Weights of a small GPT-style language model, trained from scratch on English Wikipedia: 16 layers.
Each number is 500 + 50 x the weight over its row's rms, rounded and kept within 0 to 999. Layers, rows and columns count from 0. Numbers have three digits each. The size before them is the row's rms in percent of the matrix's.

# k: layer 2 attention key, 512x256, rms 0.155, rows 335-383, columns 128-191
# q: layer 2 attention query, 512x256, rms 0.153, rows 336-383, columns 128-191
# v: layer 2 attention value, 512x256, rms 0.132, rows 320-371, columns 128-191
# o: layer 2 attention output (transposed), 512x256, rms 0.0908, rows 320-370, columns 128-191
k335 086:453471553589563428481514475425470537513505521522493479434491425473539489431487572504480517471462587597472510452492531446486396499463543500515511479522498534580593537471368543449547506541506530
q336 101:487469521502426614538487491449453518546455585508451517559552442488484523519504494436486559551579413561494448462517461476565413477493550518590519531494454509524511517459471586430502441592479557
k336 120:553403586466485552509445508484530446456480485479477628513465479576457472561357446447539591344526466439425482448577609493437486496505494479446537475527466527520595563487567500511471470471463486
q337 096:474523610497578485572551558494497391436463575475576443601588471562481554440387500476512524450487537511505419497555514470497536527552494517508476492449521573492579493492521511436496428508581500
k337 093:525448479548489525493470459544571528589514637451531507407504492474450539574593501564545460484498464572549509515478558452506379496507549562529535582585412451494494492542435547460514526517462471
q338 109:450491572480593527491505521493584534526561504542599565555560434566465471469534520579501451494631550583645446490562470459459450509491465534530574499361445440488551470497494421526424439479549543
k338 109:516597511455558498496488504560457505533428467554534536451561442466406481497435466389453564512581466546478511470537578429397572503574620460559516547420535440529533528427552464568458558494431551
q339 103:491505499462554530564530489588442460472427568571474500509436563412560533482389496553459380492428418500508536524474376498508545462500599578493449539443461373564529556574478539512493513372455490
k339 100:525362573511454446511493499586572498504420500483483571513521476518490456487460478472505512446392563508514421478438536504497470484528436436501541504602498586482536440457445577575507497399530485
q340 098:517435485417461492518527476528480469500477498450526398486548467509529450447491503405491481495515526510556457529595523460442425394517463566493575444514490432474487478454436372519494463421453516
k340 097:483516380584420507452449479525438561513482391384516442444569542534487526454425449461517533498511354494493498522460520505467430485537544448520502571559497453474561493378468497447565456508517565
q341 107:369448461551422498458518492531522519517580398448500464490505507448435559548564463456480488496479498513472489495530421595509469439406584462535430514498428446541488574330497550552482574491489519
k341 107:603498512426551523534520434469501493539497579496516523545507394476585406479574468535543583543573539562473480457482467520458521546486449475525485530588493461486560543436368408420541570450451449
q342 101:487517437502484536484468509530471496475454512482559419493474449643545459510466467515513517537489606542511537445493512482471581520547508494533481435608531550486590563533458481529450500508552485
k342 108:531511555497545536424467520519401514495553491486552468465482416471493494514447488504494476483587389497554451481489477539504406617486526402487538427507444480545477527515452402538449532535566468
q343 109:528508502520562537500402605555576519451545489554519449435480475453405480518552399428495466489467489527581459555472458526569515569431548633530552483502462459506495538529496527557455577493523575
k343 105:536506478414493510428556532557525537442582358509467574523476451468414529502454456527530490547605413568527495446451500516521385581595439563493527552432473490530454553627497475462423448485517451
q344 102:521393571511547504528476433538432524543453548488378549458546581495482550506587484588426484509455481574477435612511511494508563532513502486507446469532590520426455486573415588480523524499482431
k344 099:521598490511428475453539401473532498435470414441546552528495525444499553487480489556559587487560456455445588520436471457523505514582531486516564487544415580522522505545430497466520576473535577
q345 109:535570473391449484484591504401534395522481463348417413506486462460468534510416519479445457453519506466578464469489515485454525577521503458430532566442479549428451470558454573536418504525456525
k345 110:465481519496469453448412589463511522521541541527536491457492573455505602484486656504563487587553470487480496454409515463462518504557515518469507547560518384384504539555512413473548558518496446
q346 103:511511398445452524456458542476518546594490569490543503532552527401530549526470522591486414509483547593453506602478469535485472530544463493496617551473546497601516452542580539538515547568522574
k346 100:434507564412454446584544499443488634504565539553482491547516530513569547521455532557490536479460424414433438554586547512514486455501472496405584470423495492523457579447476525428535579555372554
q347 103:523536548466513477520511499439414475572572471541529512476532460554438493499480444557480507459465535481545507413446557517542473547474484470518460460528492476373518498488538589516497558455461586
k347 100:534450539508504439526570513493511533519467496415420531473466447445427498474516507495506526559522464508565544606471449581535559516513473546482497454386466468532592610576544508488439416515526419
q348 109:501491504544454477466428420586452613507502472474514420437484470580556447527417407558427519551498411503438515451505566591491511475538478491478477542506486525493604494500447584480411516481493478
k348 109:513441420421458526529466544587450508434493445518565449481482534481512528570505582402521557441463454510554499540524527554454464450517498521546567471459487489580508533477525520552571507474559441
q349 095:510598649582462464560481605603468426566538450469581477553513546488499519468524548454543570528464556455459524535526520467572508527450554509558395530410449468492482516550505542557580453432482503
k349 098:528474549538549512458470508495469526411403412602451549523484588450477438576493623437446537456482464485460546505516468478437541438494517534512529485473518547453511542486442495419465519495629541
q350 097:424474390556525511551524530558479480509532493406518355477461424443561514490492448516534517538540515608564479524518544480428419492547585500465428412533532415525440530603447560533543542595442519
k350 098:469473588386516570525527547590568481509490546559529521612495457574414483517452523471530519559497428540515454503605555522503418496497493576519532410507494520479547437437553507534504479502484516
q351 103:440454575415568470495617492597410394462551463534474486487490469464552552468519603532504472483580460474538526406447497569497476503431466438498568501560563500523507487471464473500451482443464541
k351 100:575523484443445505522472501530486474464441435473497378423515442480432546510511510481510543427403518507421606496462466521471442465644483475533467496512595505419422463505557486506448562492544443
q352 086:378513455537619447525568518440518495529612507483402540477511515585421489503500446535472515488529370489438451462436461525418506504543512509397587535606471417455505484502508517519427557448540468
k352 089:492327506503448570431441549426477521518474521495562486420469493441505539555531464538511493511550493435506454499502473500504486450513466529476414492471467567507534519434473537596437442516510514
q353 083:528473492489550531481523518410511524487398529542615614438519563472481495576564528505493500564522503522538552439506486496478445483545550464522491560550525454538476456490533575487444464435596443
k353 082:505528519508520429495511519551497481485525570527487424543391424419460479407526526566466414523381467579521570501573526439472563532560600446479472508478542567472448486588510544531517611594505562
q354 087:497578506537402499518599489535532519543489411534520437535413476472465467524465468536457493537538548570460540583477579510458445402503421553536570470505529520506569598492498476512428475505536576
k354 079:504471489503466523433497471520460515459447490464534427534487515470580497481479550482563521543397544514521515452439471453504460536595449456447378513527560621557452545487485488511598497450545500
q355 087:544595458588517408564544478491497501431509474496478474525538526528516467473459437633449505533608502525515495534522413561481431479457465517532550487543498472560423476554468549484559517497537510
k355 087:413370472578572484440594377568509454423475517528462524546448543450516492583541501583541496474481613422538374463471501457471392450529534513503446470624585538534430472558613521487481454542587492
q356 082:521501530568548433484569455526556571510494384579579567523409489377517516545528503622458473523445559569467560452537536544432480427450410570536467504434484449535529471444510561511502520507469527
k356 078:525481511403508524424483498538530566544543556459486474589504543393452472510540492515466441582514592513482448565480543516471490485555476439463437509566542533519479500582436505456502539545450480
q357 088:457444446538441501511446516468550517526476615589533463543480492574465526536518516447524526503452505475451563509579495458546530572503501557485582555595523505523405483501546546467556495495436420
k357 093:473678403576584522526545534558518512453515377516436499405504505537440439578440518596479535422446483520395524517508455442472530430524589447508552464476542384454514511514519485465491447637529581
q358 092:536527542390478470569480525460442436524524512500496465515577423540541461499626485470541583501529499426479466529485454494555542547433461530469520572527510525489462555528572487548456599543500529
k358 094:642550488482428492403571412509509514474578485532478513514610570515491462501407534593465518487550495495543509524512538537449498534606499461528499483471482494485520373524558414428422416493489531
q359 096:468497512589479498527537572534439556561562557533564485480585516469470526524516555557467505461442525481499517477525551453461541540453549557619453482497408419437549479468441500479482410460568406
k359 083:536460575545495493507485514439472489536510501486509427508320519480556573463453467529529435502443450472572602430465531508466457449564501430471554504359479470589593526473456491472468496475501404
q360 090:459563592577456491500535538516561515544505581448589478492535442517464528498426514527453499461430575542479549532530481482453612474465505405424521537530498489418568578473455455532478457560586485
k360 090:600545495484503570545563516527574567513529484447491570462536560577438511575552590504411493524494553495598527515523440474530498478561511499526473533422504479558534556421418497480530578515545469
q361 099:507585501573545495558544465478511552523493479515528633473347449478555449524524489503479374478458517419478443485450567487419527453493464562533480525500536616514524507538559457528495424462549426
k361 097:460501566459512459438421537600534541442459575576507469527439502497471623505527496466535485511450567475573542477523449391562488526489501487475468572464515523409470485517601466416465556555574602
q362 098:442502469478463461474408452522564407472435616507482475509597472416480529444486461530524539548568518432471446479487496483557511554495562479576457548536492501422510479469535504524438444509544423
k362 091:549495380519534472440506504557389446527386563481462534484518494564466563430484571542444512400404485520535524502456574533542583486548417525539557411495424518456470442528363429520472493477508519
q363 090:482528530527515446407553462548493468481426433514552588402517469557443490467399546593470518491524513486530499510507563568492557481614455492549446504544456560495560562521529625491564546540428559
k363 100:451457550524473497477462537548394508553450546469528519485498434432448465423437529507493583444519488480538503505535534501536454539448478445536459472524454478485595524531466479603519504406517539
q364 090:504507423543445470478458482594509557434634483522595376500492474512523603572421520517537496444586493505537542590492539520498497561522391531487536498420453589467441491414518453567476429449537450
k364 091:463387473573549563545407532547413485627505489486503539499482579507593563455539408423528553498580529512462447496517594520509502508487416582560499581505552465444530453549419455438460467543470492
q365 101:432527545481443453591484485541415613518521510441442510434477452603532420538542439547584478520487489512580490516445524431592519477522507441505440574505531416531567458545495493440507460507541497
k365 099:541512493519473483564552456396460507465451493503466447501479555453523490479524472511538498512446507535483530471569492578504551448463579503561450505403453533596502471570531451452426406425526460
q366 088:579427598496479467493503582503492503457415583511507513422577472532416500451441455512455567418631457523494446511521505451597448419492417521512506608574485463530574523438603513538507472596417567
k366 093:521485540612566496534546525572427496471397528498520599568554547476476465639483399462511528377531490440527553525515540469495544425487619474494490547492588474495524436591549505431480521549486531
q367 096:546599512557580502496527477515469545505462536443527483594551529445478591480534459490504554513460539525522465424429504501449413450493439475529514511532478398464518478510332510491385491498544587
k367 104:475470513474490570499537423563556462560486497420516638577543607470496452530517463438509457546587504418487441590501448470479524460436525542441435658510450547531472595590512416480536532571476554
q368 108:484489442531467499524488460560499403486475561456504564602526453499541468496545363490553553395547526529513555506483508452499482476527475460510529477463556486414588497510515465515472526586440433
k368 100:566483535541479538533451393404476485456507481548428348536435530514491528495510488444496447552536527489453485582495493496468475445506400516468551549440547470522335552500489648462515451505478410
q369 106:530555549551433550563535503522585503476439505526444510559515536621590468512532476603446458511485563492498438456530590511463504461429493462490496547487499551553518551446538477439527416574556476
k369 108:520500502552500467495581428532454539435508443502400530509501545371493481571629411495502375562452473620606539533394509398483540463510503461518490518511526456522509513524489482569508491551462597
q370 103:486510444470496475448484547438524393508411484472527531470494470488535470581484569554447453455523476471435416600502535460473373556563441443477490523463469474496450505398413539438429477463478421
k370 108:524457427532478526474496507461395527513536552518394508622597477453399541443543448498590495512508448509546602478537535511506528531484492542498426444456463393506493540521491591577441460463444486
q371 101:502563468469538495529577570493503471605552495474489530520516498434538549416599469471481459430482585507457555416554457457460408489597486532540493456495578541539560436513446496514483449452540554
k371 105:416481535514505544533465420572588415557457575555470495533429549493424535458494478533515513464603528574478510475538524491468506452549554459552506561531483497472494513486475519443521515460525594
q372 100:548397447477522582536531422432470503366445463371459527525487448396552465466514510508447505515584550523452520579436596485462524450499473422511509577465517466483567567477458545475513435530433465
k372 101:487539580546440492484427608484447510573578505555433460494506421496544515594413439515595582442472454516464433433493546468522554485501477536519422534576490510535573451506546379514588476495484424
q373 098:546457472427463548531434538573512456559529511499482509556468422461432490397506488521520449561536478544497537489480491579641460553493519489500509490513472441460455484383499549507508476390466453
k373 102:420477412489555522563493527509499459522501512500516400503493476556491542455468412570534582539515536537397493471536516548469465478552469527534500516439487472524548477532498473493470484494548538
q374 094:571513551550487483473510604445501487537429495458499523511406540505423508460480460608524385443442481481577445573576462563520568482484543432502498514429516485487476535423565430536529481462557497
k374 096:428529539522501536534575543484450560412484573538486555502573534437561507511470503461552474438462503412422498435510516455500559467481373518587456466547410516404586540584436588464377495538473485
q375 103:464550459585504532433463503544538503578532526485422517419499639505470500462538486608555461531464420507485417456547499515579490423439512485516619534430523500535578460528461491551484512493419547
k375 102:545498526527436501459620496502569520485573582528574517563503478499602495546431450444468595519495467506511488534557524442464470449564495516488460507463461503511390396504547451456467534610522493
q376 102:487504439502558504524546494475494515448481515545428424505566453478574486439477598625578548528522538466573539471406542487516487524499554401528596468523526511471562496477409432553493495534514460
k376 096:520446565565504506557581480539471482542499505505475480459455482441443504504398457461420505447542423581489472487521504502507535461467509404507455586476468412497566473444512470464538500467457447
q377 103:574550438426472562446475442524515512502457491493521517455464378480458392483430465584523638524554501430497561560434537455545495444519510494451474502527503536533548492507534439511488476492407480
k377 098:477429460453418444365465597459430485564508521538535478489401571407519486461487544467554505531491507418424500545478439463601597582502562444459479454465492488494472563407440475610440429490462475
q378 097:469540497379506453519576537477509515475495509428443447416448503482436502467532509499599569481543489422523444437454508582538461469497521557603540513513550526532539578518476450547481487520591496
k378 094:527447519506533525513454490436483437436453588595474530459536452382498418487505493562466452501524550461507589575477492524556443524482476544503488447467526517507526441560478526544499515584447592
q379 103:501454458499448534525501496515477517529450537538526412452556479584548497419604493527528537450513505540441496488448550545543478482453485521546525535489570466483501453507490477533465478500540538
k379 100:644526464481536471497476426508427485423511477463459515440391501479554557446480451430464553460489418425491513517534475600567459431411564508471543545635505581529495456485474548473485492490486489
q380 103:516555545456515495547480552531498502487597421518520479510422513554512455485521470455507488552497585491533567505523435507457465524514596444482473482516580502466508437539481384497528487587588504
k380 098:508405491493543494419530560592473465509513434528478540534548495495442566541593475465474483575471458484426462480536535481517502489445529508456420435480530524533505503459523475508427502482498459
q381 098:392428470448497541551583430481484575528464539436496519472547550568395483530458493445466508472458566470520472440494452401470566500472496481504481441554445526416540530430539464481532550535486577
k381 098:589553499513489508471574501548531499564551490522456530501594524428531548498579552603461541495427510600539406505558464564463491563466502532541552471438493469553510554589522430409501468473494546
q382 104:406491531569419546472452525542404502527437529524519535493414524588474495519574590502539449539579458581475547420513584555431516481524538409558551509479510504536517577600428521537470482494504493
k382 104:571486464533517534506505513543487484477505510552565443553453456458552410594561481535509597422469473523523520555573518441514473379492406564464500585504450513564464466519436587475494508454539520
q383 097:554446544531432536570575541562594548546571571421460457555505454532504462446430525475518463460573537526433423552490450453470539424507517521450426516521540525473549437491399453517538471452453584
k383 096:463532506485450540594488512528472515503459635483441526550523481477424453508490510617632551468511480495594504403538512397615565464446487481532445516471527570470541521491512616476460557536495500
v320 096:463501578496522468459521529422486456550564493496412500491557536509488585452450525448433500494511521471503395411525485470523531577464516512529492629510497610508465466499522510502576513477547566
o320 091:574406421488466480550546484473498487470342531536483393546530539546605481541488603537493506537454500561504472581508562563545481497544464461551484461461475451590461525541417506465440510535529426
v321 101:464577481533484556460513545425560547510538507467460586543528578504593411486523463543455546473544479478523524506556490461497487501403478513531476513476494403442513464536432431442452457474545503
o321 103:450418493497475535573490524528520474484460474510520510563503510536390503463471523472558470459551494453550392523542507488449408552495521505489523414538486457465552472452541472501406490487365487
v322 097:534573596494396447484545510524494434469394513566553465448401497408487500450387490452482572492495573414569575369578524500482623520500546509528512471395501505489427545443508591495472494505584446
o322 092:531512472530562476467541437474581592490559535521408492464555485485463436534432471488570486712550515459477561525440413507452508583450462554531502564555487453470447473524550365465484524551480490
v323 098:597548534495550320413430473484465421421530453488533524444520492590487598547488532452469536495534475476502466493421505597499483494557452461518512470538436488473462516568506562484494442540530552
o323 092:577513485528507428506562566476495501582531406460437488484377519478465520484426490481457472544418515448530567475413444461570460487495469493493454556551496561490500567522491528561567533560602494
v324 103:574435510460463562577481527585467447479505438460534471464524531484465469530452466588463490468574595562493533453502577479608556507366480506498521422476529521588588604447580605582366497484536490
o324 093:435539443449524468523526565489484432507470472517563478506398455402537413474484496460537458620501567440486421472488487458489410498476502456519531480452426486416426452530518447464532398565434539
v325 099:536514514545443426589517483435500499567500436344515517405444573516488472517522523640425519425449503549480522445406452560524417507454559544494473538474501485402520519459484478519535441544506550
o325 097:506500526560556531486511497536438460356475416522322475534601429548432458433466494539497370433460530532508542491531421463457521485554441499532532532543488561614583485476547575527504485492448542
v326 099:442591529471527564487490503528502581500534460502511589541415522639443520508556414532510475473465460483572586522593453447499560477488585453464449588452500433494595547478570537406505570493554448
o326 092:498461535511547457479487494520449502444493507494489451411477543560568494516422495500500519530503514474497521464556491541434448466543419550553458433588503486492358483498427535430503513418466435
v327 100:549526460506522520561413442483574521555527503604499520564483511481457504491485453655460518460549450512414496506429538526422507452516489482609467538441410557564501380575496481502434496420596481
o327 097:450504458502616451525540529436586488494527411399536527489510532563484574468473591526464500605528455458556490468516489531437405498507410495446384555548483502499466440420483539462552484474437513
v328 102:557454495508559443527426424541496525568537441529428496464516535506542541474470573532558566471524469512504528480560436540602450587565550572553489489491479475470403520486555474407500606452503460
o328 091:475438588592458596498533475624517483447455486539488514576473565590447533564580435403409384485436535443510410562499482461567450423537494433504527551458549525552550474553500515514578421419511588
v329 098:556605564571532510539532507472491454494556402540544539514485574424415481455519435508469550474463518510526417484502485547461535499449609588523622443428539506593537476498454516494492432506435516
o329 092:472484521446554556561487521550540516393530473491464492489530523486491523538454511536507425715467492517524529448494410561469458476504461453437468471523442479429517476527498466536517533560480485
v330 100:471509517529599467476482435489562598534591608545521476413508522476541550379444479484438465558557536516511469483590517433514561525563544565550407561507521565506447518418401545483434532467456567
o330 097:504402432505429574499543497441514509409477451489573592594436514515491481487536499495496552647449574473470553542517420527433410502476534464461514492479482486540551504466514515519503447556489396
v331 108:468537458451496534440419484493557594491517455513551545463576632451496551455495634408454476539477419542518546425506444544458506430498517380486550522586506514500582446463442464508493465530532488
o331 101:511569599517490516496545510515442402488504496461362538429473433516582498495451522520589441450545509499443413495472499467479448548523496493478521432457472363486463551507475535556548534331485494
v332 099:496608493467399556624489463403570507535527565537566510448523585560398491499498475498549521513546415549519423523562567496576483470490514499519526423482471507611571485563558454534504468430548540
o332 089:491436476474503557397595549656499426564574571451393524438464522468518502511408552469459503560534518571481528493472538476484548511501486478495358521485518418418461549423436529475472530479434436
v333 095:471529520473486547535561604476480407437535456484405474520473597427540534520498492542496419551495520497476560514549462533516452455580443405566473618526472419543495497397513457511450531603493537
o333 092:578538516564538576488415504514430534504431522449494494441497438562519456466492452413520505452580566544526498494459497451547543463460531580466507487459555577482479547517481517535552555389526460
v334 100:517455530492513512490549508504498464548417436490514608431562541606441464559444481560473528485476530479492480449494491546544512472597446528527581559478481601583527507433568497391455400578550537
o334 106:424495528444597489398525512544525516486525500432490491560450503501469643457514572517548512521513548490499515572579600463451504478477520473505459518558456579436438462595441537504560508458407479
v335 104:495433476484507492459539425482472469564511552502527476527498431564447521438554542581485420497475533443443554402558435509468527552483532456529521530524561467503603493515457473485548495510496470
o335 096:580520503556607539557463549494520543404491522532497514506476448486589494504584457543519486568463501509484542500482440513582598420568408522548526453491502508540456603484548490470432587426469571
v336 100:492492576504564476532498615487512513492497609551529520574567502539449534447510517534366449503573505548503457580550525529464551598554487470534504432560539578510437550581483413411533445514462453
o336 090:502551477587514522443429545475512531538404577514499499552393415522579549452591559442503504434517389565464628465479510429530495501458491518408537508537521430491555507547449514548442529545532468
v337 100:390508449452451549606496426518474453505505428529426504460440459496518534586431391514514480462458474509388520497480537454529485418561489522541460461518471500477490468510505531487564488516426510
o337 094:607410560470595491450525449539548490378583519608548520503529508531458544500536554460572541293537436583487460585450513618522476635511494473492517541592483499507427549505482454456536534473463465
v338 103:482495522488528467497552556501473521547431514522486476459574405460558447507504466504433450493518471523367446553464448525581520581518475490500517557456545417539559501513549543529467549519510432
o338 096:553473560411478457544526547478450512401582456583519507489475619521427527474573504525470446426484465532484473471470507445431479517502527460524527534580528532464463522568495531437560546529453441
v339 108:509519463524551569566427430486451372538493436478562510548601472452418527510638492473528483500507448499444511478473433476493432535420544530545405475538515510471555540473528453466467573611521526
o339 103:561437586429545511450522423571525508487486552532482524502413547410598531562481582503578517446431426501445475529544574569575576516506367441563588423510555491585499497518505487406541454479457461
v340 105:533450624522576398576535523464557431424542512480564529510387437427525412510497507392434422525564517454477514464456466436430461417589641509497503579509475473524487493658566569567439576490486498
o340 096:396469448451416518510438479488526479501461487613402437639532521525549534482396450569555541503485464522529500496509437608441573520502549480547543477417510586536494494356462510499503410470483510
v341 091:535505510480453455432494477510533496525542509458518553475479541487562435511567582516524484485584453484555400528529420494482609456512510522472546525464601576564463516444424500480500485488503505
o341 086:443541464540564474567518528450493503569375589516564492507455486581400514452515396505478379560475472438464521546412570561460431524469494513486435449497447361518543376520569573475598420583584509
v342 092:506469555502600442551507549486439470422508427515435524498551452435516487512585496545443526470576582522508511432555519518531456537508423486552535453527521512430455513579435446540523563469483449
o342 085:471577437482518420498511542516444473485551495512519466546493526560470416509445510449494470407552421430489415576425410458478448489503509473509582468447423581483569527415639521571511456473502479
v343 102:544465542490510561507482528508384435439489580540590401520422500479464500554418446524475483498493532489599500514601376467620502442452611480438491402525453615468467486549603573534507447483568576
o343 100:578475436401488452484520473431494609557435531565498485419500429445549516481566526471432448581450503480494452547395562509454464620488445429521468553486526407402479465494461482468563492562468542
v344 100:554504520489569480526469536492470448494438580505525482400491440474509464516475544539484455477527522542331511543503605478505523549547573482480512538507497534474516516463510451503515558526497602
o344 094:497452559531474593508491382549503533412497548465521425504502505469524438517554468503489608430547431476507643435524465411576419476429500479518457518555596526474547542437473467479484448487433561
v345 100:485453498507507415550480521575439483552429433551454525476511455467526565509564515438469512507558575547557469585523518518489480476514621437475471421507488561426501604519504540600520410573521563
o345 092:523466550464408568544552493474525404565436551422550561412547446485505459519493514444492486625483477481510463469452528497495476459515435609463472517512372573534488454532558495501514433537510488
v346 104:513497468553592464592494446448476529553451552455469553420458473502506551546526505566527566510516544463601595434513496516429575437534540549454503549476512480522432473550625488528463462522463546
o346 101:483552510491471538579493462504547513444472451512536569508513575447528494466437527521500470542570491467479446505526412504470379565555513593592494503489554526468510515474458574415564503472506502
v347 098:486508545443633498476530485505430485491524449522410565496489533578542427439531457487538462520513459535459491437488583464524466542538472497488533529531513504500457555524459511601540456490511493
o347 100:461535500527480466490500457401553482492464507487590456374456522416505527580486568517521530309499507450425504514427450468434513478523502457462405496457527602561560435582474489461470490509588521
v348 099:545624511557501490458511489550473513521611575535519488487510494530556562491521514438386510486547493534466433494504533577490587538560506530547528444473503435481519616511580519547444505549421499
o348 103:416434560438458502568459431544547559543530540509481498542531563510463526516538515556547494357473440482415497476503505442433563455511522486450485511487448444539550465580519468526479505490415440
v349 093:477613400504467463480509587489444348571555403492461456469520554439483418526523436541466539484557425538555547468440497575471522516490533505543448562606553519487510527546420545540503564502447506
o349 094:466469592461424490485561431504547478477522520557567454447543481479481499461503514454549484423552449408482537512399430474483486507580471424468534489451470525541536461551499602511499541494497463
v350 098:469381468472523562505452478379489489471471563466518470506539486535511482437467461482515526494567532464446493496487457480565463555516615538480502565362410520534498532480526538481451571470472490
o350 090:440515460420475477517542522509481523415462499579470521495509492512474448505526402467545571528580464535527370488527595538526447505461475393470501462492591532526528476469501496383523489474481455
v351 101:516465525536528535492463523496459565545568492473477478432519504495404478491450391399412360508485522532503466515567502489537472509443464477569517513377566538482482424474434450497478492588467478
o351 099:490463556522477488546516498372543482471507438541501476480442508530546549506576612491579509486446455492448490434498561472475523528485410474438538494526517452574533521523516551492511498474581503
v352 095:536484481473455507562428510481482431565409455442508592472502431511481429450492598563508454522599589560538559496504548637508522476456532509531562473498421397471483558482529483561533527423486459
o352 088:476436514511500462500513396463522609416478490547459550501461585527536500498502418478436453507509510379539509477456457357435505515444592534564397445459525532463467383564508510432459466490575510
v353 109:451431568468469494506513402481490443484456503502543510463576498522456531495459532400534403519451520463497543495517466485544564479470395471449537554549463543561458476568507570503419434435404493
o353 101:473475471483450499508538493538559393499523488415536518591572478484582475527520473526544519468512554515486433527520564536417506448461603479546528513405574421571534476495481479462482543513471475
v354 105:542501490532592543534443520555457453476493414572441530501528448500479519540458516495435426465538455475534448499506514481542507492518605460400483531527547396454534492459497417509469439388501498
o354 093:529551559467542412553513455465598553509488505458442601527531595553517506530539454541476426507559516461479500467453505464398428468394516459512483431543451523498413477555530508472395533466499495
v355 099:459471523528485414501445470461521546447486512476456473477600498505501425589484505465480478497478502487455467478516547549529587423516521493464534561547507544471549460500518453483537482550496528
o355 096:452545470541532602500533554580496401541421487452529455589388491506527457443431512504548547436472452607586469485468548486479481520522568496420412495483571400451459575596469490517542475460541536
v356 103:496571519547519445523472625431463621397551521452507561514547481555512461498540552592541394523438547493463488510484500533461450496452507510470584440533475580486486538601614595492571434478434433
o356 106:523520526442438560488491449560528472552489563490481374591428551495527500509463480550479471514541525543542453452518492455474531477528562528514499483511531379370465480476396515455504529468461468
v357 100:536507520540626460550577466506438618597547492526583488606405549481422503501518526617491476507565481501507512520369507419545532515484510466652508524515489574484525580513534535464529519506460607
o357 094:502488406458492620478424448422538465514471528550546505439518437476652537491496519532488525542511459507536550410617488469447496469597494540424457492584537598471519443511391528570505466492532471
v358 103:482449474481499514569517436463477477449426550535482507562510580485529536524542536543407480465437514491495524510455523429443535489525534475549539450573519454449504589528488614455416436442519520
o358 091:545494452511565501473444420573478529437486488444463482439418502461449490476501526422460472570578509431516452466487510462464487580522505506475503482533531598429583391458512469570493510522493560
v359 099:453439481514518456504501529517542487493555432545572499569470579523498514501515502452543485471450532468457508524440532500465609377461419484457412506445441484562464542531467455546472452442542538
o359 099:510515522569462468545520513512470529545491389446443462470408490549413514390401528468472437413387473587538564488477553572480520460484498564441443588546513564499520448478515493613447487503597500
v360 100:581481458394466498521545562514532486486504510431541538527464469582438495437481532514497417505643466470563502479549546532504533470432502495539511509379505425591521420489507475506480499614490589
o360 102:500457546598491518468495486536540510455529474504476546479533501515523515517533453492439505521413443467540482398539501412494502506472454461533464448502496523461457526458499599551574596419483533
v361 095:455442503514506479551463539509459496413464483541515499454545416561411431452504609522557448504493485471520580534499488523529537512482506584569488495526473517432456501513531439444519505472477515
o361 088:532477489453531487594476489471509480559610496576598449492474505441481511595471484436513387601549387478562505529508472464482536470499517468438498445539507534482438455418535496512479513572558560
v362 097:459417529418528524535499542487468497437573390446444622471481541424444512550521500572540468482488499489547518506543491425517509531476460448604593564531513438526511424456480497378580431535440476
o362 087:554493552551480566556510583490491451481465504464578533481531461562554496391609533497522438544455451487622576433503472545454411416504516508610473447551489589526457505466571699468424524510501489
v363 108:420464539490531553501553521591550503496495481450585454482494468583536413532525600528547511482599497472605431558454431413575517485445459596481521476530499561554573489534532612420472530432478530
o363 110:517556504366473515475526457497522458503552469487477498520523454473454498479588428511458434636399574438522577540504573423516525484463579501519460509498459542438434460560437452472344520510538485
v364 097:429554493523456415558625519471511511437479455459568539402534533450529566569466551540579468502588536499511497535434427472540536527527390487525441577412526478485549477500529527491395524512502482
o364 094:424478487492496588476415562554491512483518570492477491568521453455540461387508433461545535562528558514576577519531481500573449517487581473566473457581439610396471531433542458523426486480550556
v365 101:542537515466394445470467477465438523580566524489536555436481521504512535485405451532442501486530439465480546419439568529445424489450460514504462536553506612553557472484521481537496510440480394
o365 103:558484454571489505463474519525542524395507418497530500514422475510494512505500529485517478496520604488535508588525408526584470515575539441497478510490475521441468572491480553481605575514363553
v366 099:577538465466427567532486435451487558488392460552522506443509501522486510542427482553467451513541404569593481461546521548535604453441484527537531583448551478410603507506490561453582597517501472
o366 091:522573554468475444489414515671481470558502494530479517473577550486480548514452522512433490595476554433436480506565572386500415570471508478526476426492534475502439507538541485530530549426430484
v367 105:529466465522492427448459455523523526460630490488437415446447355434512479427420599554467540522570460477501466570559441542502460530520528464532523509578501518494557499536468476463423343504456538
o367 099:505556595536530489503494517610418479556525482492550536465465593557404512569535455456456472472523446525477492496451552527532512495524492474498430464490467502487466462509624442457673528507503505
v368 099:494418566561473492464462522587565475454508492565508363449524463512474486422426478464548529546529450439557512505446441422523383487491483463523575521433490505644526501540510389595504553494528426
o368 094:503558372483473497447466533512353522580507441371528445583586415513510498501500639505540451532377530483498505538521480547514485478491497550464493539429530482493587556503510571624563440524543462
v369 101:416505509532575540505454437509540566601454409523397477476489561480550481466407553502488511441475509498508576503552580548472482488458516540569503519543473543466474482619513425486521542464510557
o369 090:536579522543458524464514595510545464349533517395524475540464474535526477577514404526537510481463509519560476422503469492470471499524508459459430524535444489465453561496439535440562384529534480
v370 094:563478486459529449480504522497407492506418522461611528481494565517488549511517560491465570504577470423448419549501518429417456523417574498465389568491517546511411476496556450442500513583538504
o370 088:464483508574517479521466435443431602505463506502598467493408554442516530458480505474467434352512506538473512606450573509502494460446515511459522416517560488451592485471474443581563498437460596
v371 100:520464421423530455474450545553455392610546490445498529507535495579500431483488447515474539543489541519518571470536499536451551541502575473470475455497478513526490513466514480495427461441566531